Weights of a small GPT-style language model, trained from scratch on English Wikipedia: biases, capped logits.
Each number is 128 + 24 x the weight over its row's rms, rounded and kept within 0 to 255. Layers, rows and columns count from 0. Numbers have three digits each. The size before them is the row's rms in percent of the matrix's.

# layer 9 attention value, 256x224, rms 0.103, rows 0-57, columns 0-111
116:094091100180114068140136103095144132114096112115134124123132167105115179066156166130142151110090100119143106124143161146126118107092136145123104153185132139151120118144108149137064094150166186132136112105134113168132098114155142070152154157113145113085075119113161101115129148140126150106117111157126144144131151137130090131107121120110
123:135086103165125111125153157160144136086141167150126132158135122110097120172126073148135140164114144106130188143124143167108131109102124133116141153146126111109101086103124115143120131098155112152102139097096108112091116164134167129130102091114143100134171141126136119120129110114161093131185084128080108088146138164111134069127120150116
114:129092131093128149084097139106121111127133144104140086124144126089123142107150109120134099141125136118123087139144100102126164155132153164118131117110124119125113157109150160158093110123122125099165107180113119135142147137091147128108139143101101121103117081122107150120114152139111139143136144111102191128129120124131164180152124145107
118:123139149145122166134119172124100138097129138145125150105144149099149152127116115156144143128117105153131141107143109143084164095151150154145157118132130126178152124162131132116172154088113102102101158131138135134125146157132150136164114141131164126099105120147116161145112113149097119143086150089088114115121149092089138114094139106122
119:111092130166149102162171129094132125131107141111174114112139174140113128143136161129109111131085105084137094093082104117138137131145137142120145091107135121084123145131124134119107128157137117105086104099130130144155168125130102159146185122166150135110152074102128099142151110128132114191093089100125109132139154081103122186141099098158
122:111084139112133141124080161138144156088106133082130094109135143139136129110100123125179123137139125083139116084200110087114144066088165119116174116106111130165160132120150150191100067166140143145166133126125137110167122153141125127137133142159106113123125108132124167131121099157140118172118123154095157136178107130129126123135077153122
119:133149097130120143145130113123108137104084103165163093109119100097146137095115103109151136131100163108121142090137154124152140101146110109103160108138125135116092100164126093145141100138148087164105114122140170142128119142125110132097161138162147163124097150123154118087181138148127116137124107116142099160182118122097135110116125098145
118:141128120206122151128123137156152159130113151104129149105136097142120127101142142159152115106116106151120141169144134152090136105117164111143121083151164123143152139137089094118157101126089148130140143140131149106096088137148138136096129115141120118097136151096122152166150112134119133118161098082119143121128140066137139180122139158084
119:110149110118104076131118086118097114136106127111127116089086080112117154164160173149122109176130175147158143150084196141101146132120166130154118128139149157102141096104099149109117137137148119108096111121170141129132120182133140109092143113125115152120115157109131155151130122126127121124097122126100151069151104110140120119120087183099
113:166137147129130175149144092142130061127136153139129148153134183154112114154080081102136093153127105126177109086142145171113160157151132101143132125130138142121108100102150122115143116092125123157123143087106143150158148087132118142132150139123090143115125135121105106112125148138095157154157120107125155120191153063133144115125116128177
121:137123114175117094143088105141146128112141137131146137104128138150148124054141126120151104160117089140113118086112119153111101181134112099147120147177098171190157117128096128102147121094116108124120143110098112124107129126080149145154146152159149134103153100132134138158081122115087094075160123143167135130111099159131094136156144175106
124:164128130105110146110146117079112180114132060110134113123122135131124123144123104091140195134129118113146080119085137083164128166105121135125139126102129121141129128198181161109167073143120138144107135171117131118075198127088130122136092168115162090128146124116141135098120125141168095159137144098112138110120116124132143153129159149142
122:113106130099139132155100151100148094106156127096105142117139134133091136104120132116138174112127128155157104137144152115108134171160100153186145094101097102135161124102142107171154124100154130185104082120127145132132127132077132121111130119117099122162056169135144139160127124084180147116152161147104139141117131132142150096116137075143
124:121146102106120115146145147148118147164099108112132113119108094094114132118119079119135105172114102078130142154129158100083113127113129103102118130129146158202131138114151104144123121107137116139141105073135169134120088141114185110142108153144104135111130133139116117155194097175174097099103138147115140084146095123129137089161149182152
119:120140152132121162101139144097142131151139123108084120105121126127145129092145127158101123120129106172080103100103158128115134148208135140137145145114089178111127162140108158136153164144145140165084120126161118101091176124137101126111129133121124128119110118101165128175187136134107131147173132079120134105100134113141092131146118128113
115:175173123120161149099137125177107056100093120151154107113111118119108135115133152146110147122116165096115109136103126135111086130126102136148131105116102143141111153143119130141123095150109142128168143125110107169098169136171140152110102144147137100115127122115094125130114121115136153093101156133133123159170111139158079138106124142103
121:101157119115163138106132130125131122157133113149130104139119114112093114171121080093125089080167150109127123124136139148100134146158100127094091160133124135091142114168149136128152126131186095178116127135149112122109152091144116139125128109112122094124118156139148091082142130137171134143126096102117064162060149148142115159136148115136
121:127095123141144122126148122154134156144123129154103109157093153124112135136149146127085134178131139116100095121114134056166171079147147089149127132143148096157124122135143096177122121139168106121162116120095124205139073139103165136109139079096100140126105160136097160111165156124155128132121122134100124104113113120109142115091129127053
119:168116127113118102130115108126103121150086105174124100153142142099158133102101121124168141139125174173155124091119136100126112129154127152148162144110152119122159094136109130113167140162113112128090165110095098137093141098095107143135097126124084136136155124128172145092111112156118127162100111150131092154123114114142132121115131144162
121:145121121164152170136142159125141107153163080135113093172146156108179071092134114133170102164076109111129156120143148125102161143141166123134101137108173148118106094156144145140105145109104109136129092140085121125110151142139137118107148139128115136127129123108140083088120139103168137139109108104101118128170098106124144164144124061103
116:117141130094119121167102152158123160085133104092091087133150130146144135116120154105098176107099091144119135096126119143121156131124152135118107130141137141102101097134125119170155145166166132131086035117139113122123103122135105178092148129112095142138146121105158150129132112118169134082097150150110164143124118076107161162146102154129
120:109136139125137125128176110179118152099107114163129113130162116153105113128117147155127108076148131133124108120135085139120158109134153110133151136153128113140111134108073166126100157118102126102113103102104116117151169125124107113101117113145156098151130148178131189104154191143154155136163116096121127120104089130114138138115133146116
124:146132136109125161146120120169090150127136155118083121104113108140137160133151135117114137141114097138141130143143116160131154135116124118161185110125129119138128113130163154157101097143168134132119164163108118110150127133103111154079102112129149121147152139147090096165137149119127109125151128138100147111136147140126144146180118123143
125:107132146121125116113094142098171166137121125137169128140136160129158172085129112157121121172114173076095131155127119123104159170163107144083141131105145115124108122179094123157161177130119090172103103103167144172148160119124122122093109169077095150151112111131093095159159095135063127146144117098114133115125100125122151161144118125154
120:149099117141117113127138083099160157117130177161117106152169113088109101161129110138127109159153135101139148099101154154135167125137102152107131128158115145134098138158150183089122165126125152142111104168127105125125159154113121101122067137104085111120139147140148142166181153087101130138137094147149123086101124144135141168134182129126
126:119104088131118094108140113065149148143160144131147110148132085149123127125155137165174192156154136156122110148126138144132151148128136156165123151099099146093117105108129114080094127130101119104100069133178083143167145108117137124124124166136172104155100116145167129088099136120155076101141165063130153103110126140166138136138137160127
116:102116103116146110121177127091098109115144120131136134058108126123128134131130110111142118133121130115110137128141119116163127121157154140126163110087144158128086110127126134169150153095175125134110165132125118110167135128161141108137145140121127128131122168146112114111140153134140109156144110158105118108085092092114074164123129132115
118:133150182141134106104137177129137110112132131112146119108150124152105133134108129129113159140136133139095150090067162145145130108138101124138108124131162173095187155108124113115075139112098134108138209113100149169171130176148113111084125127132132098129124168121141115126130184127109129133136133100118084139121127138123120129097133153127
125:133102068140106138172098117132075139110139123088134132107100155154132130107123166137127104167145133105186084140115147087131113140212111180120132136125150140126107111124121112152169113158132096132141114110124099115120140107147151101120113141118129189088090111109145097156144138119136176154119124091136110103142150144114098129141116140136
117:128128143143126099150169130118083107144161146082113121140092158146116127114128136147164118142103131135120120116143134091172152160140139120152114102177112134132132160121099122146111116130111090112102137119139087138120150131102119137148091121087133110145161172139118098144163098093114143149146096108135143136071107125118140134075165104149
122:133154108138138069162162132162131113111144120131128110123138183138115144137107080116118149146120143124120108173168124123158131125119145145140154098116157147137145167147137156139123148134088134096145101095134133103102097105119131153134136135199150123160108141101102132102097130126089089080147122123153152138141123172088110116127157137132
116:180175116130140128113174086143119115073157166093119145148122131130121130143115097137129149144169109110139116125143128140160126118116150104120174143101149095121131169117074160097097115107189099160109168159115089129099092155110135109145124139131087141135140133116126096103176198139135147101131140085100146117140087103105157122130137134110
123:091110123124153128154165115126146156107118124150125134134117112079139090126088113113165100151162132142176105169114152110118109115138110141152127107144103153104130116168141139107128152079114138147075154139127137114141179121129124170096130125106116132156112136099149111100127144124117143125073124142093114173124100161140111150173205111203
119:170144144141131110070152134103129143094136094128129137112130131138120137137112101175145074100113114145141125133126103095125101131083119119148098126123130170145179123140094140178165150138115118119139100084156123145148139132098114167125103131092120112175113119103141118100164146122115126099122089126158163163165168139101120164144114088122
121:156132110174107101137057125150143111143127157115141077144083124137135115096119108124103115099110177120162107162136095137101130128150118100152123158127190120134152147137115115117081182109129150136160135138103137104112091131148125080163094153112121091123137167173120092114166133134117119136139153118100126154122152116115166138103117119109
123:094098097159098148072164180141096125117148145089121145167172116144103149135125164074145122140145122111146153151152128099145173143123120089128162134120114121094137127157109142142147126093133155140107170131116131124117164119109126164141136111115159135144151114140166139136100138156137174092132148145132135183119105107143106121147108153120
127:107112112142154133149083114108129143115142144126121126156104129117162129080120130085114157133127098135158118129144125155124126116134079163148116185114136085131149131119100115130148162141100133117107104102103145120100165134147123151091123080143166127084151189092119122153118148115123129113148129146152109107108129129146095106122091161142
120:114138149142136140152126109133105145161148154118102086139139124117108147140173131143125127137129147095117119178112123140119166118113109112112098109119144110114175100092099094158163146140131153161120103152099133086123089157125142128141098120122101111128103109143145089128154112132123095136125141084096162101121170134131138131089133145110
116:132120183110118159131100077122141150120133167149118142156157122118058116131096138106133129133100125162138183154124134117095119134114128125162114153119141160134154094119131108109128124136150151111178139121166111159115135167118145136175144135110115137150104135143127160115125102142121129109140129148126139163129120086099123084125145194134
126:094157062092171156128118146109120113154114116148135147135168120108148146121189127145131138124112132135132127108148150146144126113096106118127142114140123144099135143152114111147112097116118114134150200125149056168130106098109163113152078110181097179120170145122122153172139101126110118155115134118131125100148134154121151112116126147147
120:108135147141112121149122167154120140137133112093116083118168111095166131168125146083115138125148116161123110091108158167139143103125115127090124134132131147104134119140184155117164144141103165166124122098120121138087077146110097082097126144132146137136129087085142105132136135115175111189105148124085121118110090147114138120082112086149
124:158139194077122139116128146159163153145134117070171109106142109127111118157122129144128137135142140127167144151114135144131153138140113107134126119134091156105096138098171131140125138123181135121115122100116119104158119105132120154112101150111074102126123135103137127120174142148120133141075141109123121173119107126140127147127150105120
116:136142154085159100137123148121119158138163120127142143138112145113083138139106142166128108056140139155165130089138112115133147112086125098127158116147135113111095085128101085158093118110116163130186148153145095148136164155124145120098140117139123118125087106148131118088137106167148139109107111094146123104175150122169136101152105160081
122:104123104144136143106113154086121147109150144153142136157142127074135108111122135133142120125092155157144119117092109130095130119150148183061121092119125122101113139104154154116117173142154145124132099134152131144129159148139135157142146090133127118124142127160136098060110152122098166100096118089108127131118140152106147121171076116130
122:154122143133112116161084146130141133126140100154131133121152146165127149129165100121170092123157112121113143112145146100114082099150152178122158122114116145108123109140154153143114188105111116174135071148103093177120164146154073144106147118095132102128131138102112134141148095119147182157071145138137142113151142130127155130151171121128
120:110166137133130099108134115090130152101121178117093123133148083143123099117141123129118125073117165143131125101146154104103122131102102146161109162132116124135145171102154122107140162116151125113082088120144093096131109142188120127146094115102122131123098175133121111122142168134118086124142153103172087133156140127109153119149117135138
124:111130139075136116130121093072115137122171136094144121127106131143132127104134089118154136084141135166112152163129154144142115143093108107095163152093120129142096111105124127156111128141104102099110101109128145076114169095120125101142148162100099111108170129119100106144142133114111124147111085142132129142178150110163117094098148091135
117:122132158139135148155134110144149148105123097089126179167110170125104137165105195123121096143108160095072106162147094125134125141138127124107128156132137123133127124111120130094148153114114123143075117149123108134118123133182158081112116152142151138128126106151130113120137048104096092138134148179131127109140132122091131052133152157111
120:097103109126141110106100135123154116150120147131122109114089152159097112124136125160169124125138156114142182089129152107103109121152137122123102137166139104150108128140125121149132107122127185131099118167126120141146167149126121120178123124154130130135130105130076118139089097165168091117116161116089156099095112148109143132109173149094
122:148136125115138103135124127130117108115153120107121108127106138108146141103138155107143165117118119135154119148079181168110131125106134137126093127111112102088179148119079077158129092146099093135102141134145123159139121167128132142190119090148123093109132131108161155143117123135150138117119137132115113138138133119162093073127148131089
123:117103079132097153144169089147108145113132144118150122142164099122159103120165105132125124122107112091103099119115129114149153130091120099122118142157105168128130160095108087149165151148110117110139119146141120106122118104152166098123136170137104131134103123098107155112121154156109119103106114145153133132149111162144142137123125141137
122:180130098086127120148154127128137177167170119153142144150163169114143142125127145087154165129118139192153110164147104118131082104127118132139116132143124152082153139090113151131099135120132147180126108132117125143120118145131126144139087164100139155119158156097152081155100134137132087127173125140155109100143121148157137140107123123146
119:117113141140141084065107112094140087125156103107151121137102085116130104115135110132096143096119148087159133146132128129146101130142105101130117151127150148151147164122121144156155124117143146104102141086106169150152082161128141161124138121133138140122095087152087162135140122171098177126118087115092101133149139097179122137124122128147
124:121137140079160161131192135115106126102148162143140140114086134140093143114128185109146129156101128170162163117137165156128088108057100139072139121111129122124142157168134153114178104097151114121170087138116141094119103128129115125098102128108112114157143134125141103118122130087107134123142101151149171158116129144132118129109155117114
116:155122154130167100132124140173123152108119138093106134159093131124075142133145126134123151136156161079120170089123148125130149133142071133122138121127145104189164119167142155125094117122097097135141086123133094088112131099120142133139106164109174105135173133087092130149148162176101148126145131153125092122157129133098118112152139142135
120:136070137152109171161107117119117126127103147122093134121143154105136128154120152171133130103093114149165137163093147063096147109104166123134129158131109137119086098126166107129128093115094088100074088138116138136114120112131156093121106124084114127152106100088126161130157164111132149164091083135162156169093127128130158136152145148163
125:184149110093131132148119129102157180124135139111125130112094101138108174155131123130102116117157139098120155168103115153147158119160109134104138122164110112165133173149125154130130143135133161143104136103143130108161149117127185161127109085145079092150158197073167079097114155163161115148108143147125126149085125137085113163147133117151
110:123102132093087054161096150088146129088139125119123172125117107089146098115133144093150113148189087106140138126119125134114104164146093132138116144109087132084145125130138096128123121144155126104148133100143112141093124160150113144128143156128127128138170113162160136096164120153138118162178097144187154086119115127071134084137183126134